From a checkpoint of a small transformer trained on Wikipedia: MLP 384 tanh GELU.
Each number is 500 + 50 x the weight over its row's rms, rounded and kept within 0 to 999. Layers, rows and columns count from 0. Numbers have three digits each. The size before them is the row's rms in percent of the matrix's.

# layer 5 attention value, 96x96, rms 0.125, rows 2-31, columns 0-95
110:500559466444421543530482565480519565509507476505453542630575487488562533508472534605493552498424527435448461434546560532559531528524497573526454571440386464581518562450531411467526460417431550587482528563501453485526511504487516551391416513495482451483521558559525523537425484511548472552
096:549471479379440526419543522497508546470573414532460471555478485436546487423550493466480587517543551494482449441534499496527458485593463449493447450563573626411490409567461546555422546464462560383506468571437460516600442571544506482512478492476493549483522533453445527498476483535504479527
103:503503492444555526469396413437493519493527390630613562514429453546475563542458476564451503473431451513429488459483593499577535466581550490446505500551480440519514452539528446518515478474463486492512477514541450514463594460479631455548467521524525555509605499430445543504544511560526507442
090:524470529524560509477571561552569487478551484493457521474474457426507423502484552435457449576504507432554596458455472502516459523488467552501501382488563660357490430512569553530438542497597437500529495578474457529503457530547376490494511507563502508563517468472494437493453503512452566498
105:478412499528512439427545498559493551530458573365534568377580562531578498582504455541524576484471464616520478433489458441467503441505565497454474514518529551474532503444595460560491465537543461519528531469545540480497502520509496454503451452535461575443447498638524540513594502519526469565
100:484463575438580497578468502500633529508514553467517503479530558446531394414434524556523617500399477453485483435426457457464519545482490597507423496525535607562490404456509465542509465459449568558419525487506535563559547471521552470453460441496472510482534476489517497497484517423555427552
106:509484497615548533471365473465469514502548462453468517497461415521516555501550563454457397474469542455490548526529578458521462434515546509505557470499472377525476488541464480524541572499443402545584486502550462421483527476508506424560651520571496526552497415517484440489530551597505547476
082:501425517447444511562482565542484468491620523601501473447434459440392420474493592396584420502491424423529573493562481491566512566569438512554546443507484495425548531570529505555562541564536531495541470437452501494384547482517512483527480541560518571528454462517505495507488509541457501450
103:514475513589594539635437552418503457478453469523503475509434462475517589491447557447478377499507540551532549477557501486529473425513521502477491468484457474449563559543551434486564541500548469482558517532504464357455517476515439471522582482603518577533592520461432385479493529533474504502
105:530542560462662533555450567550472491447567457485469508547452545455517565465443528507477619607486515461482527450493391498416460456509411539530479535487496464501481482545460538580482488489497469490484588557537473517569495473497398581468443465440407472484410490560515479555440484547495525566
094:538467509571420549408623442568579553507537570494507425499550477404540435456532549522574451439452475550537521489425538537545476560561513522516496399475468585511440439478468444592572485538422597564514507485449556453467438492503497486417448470493419511456462445520535461474534512485512495486
106:450492480509512487596499511491526463499477608392413420491541526521389472426430543434524455548478532557575542571457488438499530588435532583554473529459511503425539442517494470488461534489627520518514519511526466464448539562566391481438600446498585420566492518454512494508482516497497532475
103:495393473597606495515499462483439480534416603529604516465426486529501462447527441556583487508432422600393434525475469488540479556569505425509534507475465498496593483479532483561531469514630457525457543443438530516520507461507569503464469563468485491474569462430550509481565503483519432523
111:496615532462472447454495474598555521492610486499452550505544461507487413466441499466454425523510487364450529473463552496527508492509455496523468512526518537463488425506480534474439467487432478507508453501510457595612552506545524501605613551467454383579499460524480574566490472575517545417
109:541513416514428445528584562491470518494441523470500483485626496460456533570464500471528612514457539574506495513448538450523514544478487589488462540479427621479529561399533445550405484466511581495485481461557522484443556424488504546452397427529496531546401574513506486578513488434482507565
090:566431554543606531599538514531573512509401549519507525495493482517538443526472514449495588502440402598496472559462466526433487541502479498537450463404442538443481471397502431530548484438491559479441516526482545524497448550530472488388450424468483608499518467536473465426607487502474447567
095:461592483479481455528489567388453453534526571540601479456473514499442574424475455449508501485463553514492510525414562424588595611397543449561575536580518521528548479494512598486477492445541546525393428435525547502486501547450545476467536511505571481473533574487495506496545481489428452502
094:475522486490514432476499546464501536442451577557521589497498589412483521527487437557541551453432434565557501413450546470495580481420569546478554484555435512600502546439587548437453530521532475515537488443484556474460529409446578548565412552502457560441459588557448534528516471540439507516
103:477466482556465441367443518481510494492446592460470408408511509533474459492522514472555457481483559566567415530431498488452554452466603388503520436563536493545521471533409519506594505596549479592560583470577481444567506465503424392524499532503530483500492505510562485458509515556486485511
106:535476450507436519502549483521541454504537463577447432480463507541417452453528486432530486509523459622506502538471501498567497516538481372505469440509576486373507478486463413505514488520557610403569547505506477519503519533542491385427507522546562575504564583440439541483580510553504422433
097:449464519531524474590512454447501488504548531533519497454455526518417529433504475554524494477522524499452535635452545519591583583378532481496555554442524404654500495504463473483604431481519531582445442432490551505400489470457557547433538526544529485405539517487499450508475482457482500486
091:444482485444398511445464515429453565491578437542503483634529469518480542543525513514438570490505521439533546487576543426509587508538484581482507462497525495567502483462582505541520473444441491477452428612516465455435591500495597431590440544536578488489623480454454511502420486483505512508
109:514481430579482537522450494553525476525418453439487513544470470552492499442486600521559519516427501597386508518437523533528503444586459506504462469426518529476538627549478339539525526546461538436623566512462468504509508437535506512489570498523438578472524526437415501514481519523526412487
109:489450569508498530434535560468434514522560453447477442509531599574439661580503444517474531457434557440546474453528474522478537475513514553469514445511471380480615503496495459477495551517606488476509534528565508354465478501534541444490503528569517449441481515454441424445482494584522510505
104:482436511440476486521477411387442516479476596599547539443464550450412521450523512572525510394537411582570510533545470530522530545438563449518585480534454405616509503602460609453537483504489535485557458457458542498474482505423510549526457515464488551464477545499494541438556528468497511502
105:524469374474575520543489553529471490524383472503488534531506446560504568496407471509419595578580546532477432458552522519481436530475595510489486502549447492491430596419463513453505523482515521556501495570511508486514480530467444564484392404483527511529486582479492470578452470371477539572
095:506404466524559574456487476609601526497467509443439487441524563496452417511470532507565470463476421543498461484482484540524507520569489502476429516479509486509476411472461323551615517538486563494561559505529521476528522525515580443408530480480469597411496498516524583494523533483559432435
104:462566485487377478406531492577580503535539492537463525452570573563467406464486461532550546503510507559438528616435601504566571568472442526495419447490535550477550479488499503494483444486503514532456460512482486612526440479528504531484474441611465400414580500450511564498519479510530454451
101:449440553531462551506556373481578518501565643574412540484532469524510425455503487529521508429484478537557437637399596533579522551456529534491461429513529426508479436481499464491456459470488529559515457502500495533552551449578462461553545489513459467473600550474468479476464481468568497462
088:515455515489563556597563433566513479469556373487470474558441386464524557473526599492510473536486481499472527472561446511512430439638427451510520492435518492383497503584531415582497440487469484422588598509477435481491505534533549522531532495473520458484477509487456536551498513523534442427
# layer 5 attention output (transposed), 96x96, rms 0.122, rows 2-31, columns 0-95
112:568520539550478627521554469422466611542584529503462504445557421563550443581488484414442528407502502460454468530466488477527455548443509509590537455521551451462414523550511573512509425552517440542413507529442463488485401607540404522542481517446454498548454476544487497523493454518529525481
091:490533503516550573487488494552457462517466585529457537467570531539481498601574539452569411472451595533504503420492533505457477483484524502493458563580432468488460481506494522499492509519495417547509533518580440563449556416519532514516489477567543460469486431519463431430479303384583510505
103:430467561557584520460459514449511566525573461611493503508418474511508477540493509468338493486486426487438483542510500485493489515389539481497530605559405471562479564451523470531527481509458530542475435546497592606450433422472486509546489482490517542487466448493516473446600542562436439564
093:459503361450531457458507466519481402534437479510472485468489506526542482466500501548682485466536532545562535484512473585513548499495490514402486482514440488550511483452568463429482587480483408621570510483532453483564563456468592580460532443496524439489505534516486549525474460409577526448
099:521595441464558476493430522488470504530606439528620446535496481446442552563511448544565503556521532426466531485459498396520458413457437450548489547467541437484495488578488495463367584562480433480459522509463517441510467512525479391510526509489558447506631492502488455558451561499477548531
100:395514513472471478442576450519483476528592370495390544560507497602483484628571429531565557496553540447536531495499539420500437531422482466596448490539432398460498495511519562468455507520395525485430519515468485544528493597518514484518517492501514545434560487490487446540459448466499537455
099:434509462547522537525443504467540527450432481577509439452446568444523528430416538509473572577576411561488535544507516500532496511535499524452516529489400498528474513483587496444552487398507490524550454545467542496513572468446489568459503460449479434480461490512557523448531722547429458508
084:434523514411561501491484548567528386466457468536483482532464607461570455412514539582558569478558503545460487535549516577473502544534508544341564517456439537538528496503517368457504512457507435507459474444603535564538515518515531580426529474500503523497456503492431501452488452436572454515
095:515496471505511496489431444514540520476451492567550458437429526463576424430400505503561577518520499556530556543542574555572478550517522437424524525535396513568556477439556404495538514530513450499514470530528476494542551444442564505447433427459458457431461499509516599485578630521469451410
098:490546413532434507496500460547507557491558628529416500422529502419504535477535496413541574445499524476553481564547484536469531551423450574563469403580422422542406493596502505482441489525524507533555507467471464516515538576445566441531525499473494463480464458535509553491504384515584594476
091:437516473454536524510523495508524486547477469465481565488469598571486516590531444590506530427554540477437538377461539463543476514459430464508422555462593496506540441520523573451494464467498389473457582477528495487539540536582409471534599469497453495509597488448418472432420488408558495469
107:556496461509499482503472449532474408473391433430496536521478490522513407526462575601647571513551515541569481471552468545486519490630491481422461442473419531492491478455500528482523502473522578468510463525475494472575533526518543488438501440473409555435446591493480536580494604486533570442
103:571512511457543381436574541498447412587591421488577509504484456490534473535550514550345523497465489414517526518501528452481508476451490490522494522473568476571496500520419468557537534570483517509442501491541586524461613519555444446483506515460560500394579513506465516434564501505445413452
104:434391465558499491543549541502486454503389480552406593550537476540504485461567484547532495540561441489506435488477453521427547427489472629494497507483439454434465530480529514432513514425452555578520510542458527488458459539555525608568505441482624451569469517542474424521506431499546526569
101:593589525452505525486496530491498510566594488469572566497455475520535513620509461546568535421460567480460473518443493536447498513514538506467500434452551457429554493508464576578434440528589481466492452537426411466496420454522472458530505485440486503560477514475476508515378411484608621484
091:536527415529460504506551482509528425449585420476544527504452551492506471589557486509547560437488558452501542541528612503490517483411469434574565513464543508510535427455522535402459481527450513534441555528521504453481535494533477368454565499608498504380583523519483513519428433417468468422
099:523504621515499477455482444476492463527507452454492548530529506503552480473425566423467527552499520529487415534492406487419466490535582490480536429560507588520633514461403521520580432497559635429550392489547456531503485480455492564543451489433497547496533508443578390517496490535494529490
095:497558550472434474470450524480585520527610504520515457519483429486508485531448476433415473531524462430436486604419491481516476525375505459500485455473555453511594582583470470610430494535536535472539471503516521486543409473469461531578490559436526504605605531447452442510467477548565553523
096:548557484458508402510499504538415551511368436476582438597502544466503513561482528485501506603540462562472550419498446433514532489526423490515398546439459501482539504528482533446498566394511512411541507462541471456516525505547555554490475465470437542446527540465500491466502678453466464507
108:502457501463580475513459500550432444437444477521619559543493571510511421582555544535586452517450587558455508477573504506480549500531472488459514644476492539517513453448485432480566490482424484502422530516568519559498533451532558412434456395575497552441499511506411508450510493439510411511
095:462470625481478478473475399456587523519508488408490577540477448525515502462460522471400481518498495457487475525472430476442464563487544497522527456451549569487595487529438568534613448510487626451476491464502540548566504620446452486494531547482457549471485509392539538535549580590433486514
091:469547623519560557485554494442535549501587443603367447456565471513542494556440548473470388492473476563521508515481448536463457523522606478414571564569442482473493587439485575523496450480533441479491434496511515503476436482484480579497495510468459497543428463513463531541537449570534451590
108:538496509502508526553433517484427465518508471583567507517451496460509454573575448595500509468421517508466493509518591502551516616509482519571465610439451443497447450554571442525543403529451421548373550483445508504506540468586508438447423493468560442449500525491450551443586565487495484456
108:512482512493526462553472463499491577487554513612588422438500498467545475481413602421559510574469583481545482451583499493446472545524444455432463547548514576462468530481546556463468518531502413458550450454579585433526424453453429524496447476414508531468487490537447568520557607489423510526
101:466519551482464557472442509551578473397528553418459492545444534444420500458456529413329478537518425486444519461416484469534478525474511439533525438524512519582580532554460476606545489516529594445522485514585530593533474509499446483521538595506417569532512524462503430499510533520507451512
104:637530500519424570405492468519449591555486551470485535433475431484457568539479509424498484426490551476497530532477493523531513493535520457619517435475563464521519483574436491563479500546600530520517457564366411518474466396453520464525550541547441568491411481493527521494469428530513563471
095:481498485478519517524478532497485493513499459540559518539486556554478493603560466592537544495514501459434565493557554397538498503462394457508437575432473478509432498546545507407505492531362494458369603557440544546512491516581476389451541444555501524421548505482414508462537528453451471513
098:540416492488528433585499440480444488558498472465506613600561456535458515608601455547566393481443538459437464446468405511425509523499539486561492527401543456418472481439494542475528451513429455543406500465568535468519464556540471512587534540469550517498572545520490444504564480497468527512
101:461432447473469489458506411552527522437432381473489601576445470621436411548531549538510480572488527513521539437456459451504516464450544495526512548416463440435506511521457604481567476472428489534467532542602576498510458541535459484545538548524492555468510555468393497542468605520498466488
087:451498431519523548536483501527497448489483566639489486443549509497522409464560481588487539415486528496509477490531567565513490486516493574490523578556444490609422431520569456503533463534485407555463554498483531586490542488512556394434453416504492439478417403507433583425556470532531519519
# layer 5 attention query, 96x96, rms 0.134, rows 32-35, columns 0-95
096:533535519537507401504491550551449497497534552550638517434577464518545478514512502472464486570549442481588540559440578559417547533582509449535503531419562517519551465475482453527553594424490496488425435480475457453429437477464591451494523412506507530522478438479457410528492470521543384453
103:484506475545524511496426426453445566460510615492574541491479460531606473563466436452441516533547522498527479465545425533497529557545491507516553449447593432510460545432440490456442432493526551516603586584502540482491565458423515494502455401516527480522495469544498469624426573547406469493
098:523580563525498509505586587521520419515542387466435438432566573476408521455580563506554467439454507489393525504526579460482393488454564481520467586490486528467517458468511537531512497537451524467416475432467523502499424535558446502515485578454545508451485567538532517458550391524564574487
090:494571461504481511561463525509496532507548475517497508484549503481439512472495522542525501493464459403551460591426561478519557471450500527503446495492451583512583505567470563552533634533435427430395396436521410533540436491521518399419551521459462575528491528460454486404537466459597482432
# layer 5 attention key, 96x96, rms 0.134, rows 32-35, columns 0-95
090:485497504482517504511481482604533439486470432522462501524509537537492472466499568480517528470406460548449571396554533412461466456504486485452461622517514594521536432406530500451409533501391512484460595456593559450517485477600491458527465491517593553456537534533502600428535522490427571507
108:499582590456513498517544508520451365466537423499487509516537566455501488549520521443524487506416480519450515497506592563446496421512515408455541505444565595469602427477523488395539509554524553434434540429476599421488442545542473477488436471506410443486512433553532481486461544576492451508
126:531536419550498494490497491526502603543467588533537513480504435549585505551470480570471526484636490558515489480478448474507552560458386576530447450546479468489441526554525471537484490422480463514601411524526408461505629419465543556431561569564499537547474560421465495490460457466529500483
078:524531469524499455451451536555589571532431475530443412516447517516501497455550579509430549460537570494520546383582463448537473539464428596485461541596452400507408488426539518515421527409460468537508534530544442481550533438479470550543545482512575509517471578487525524459487486406448574532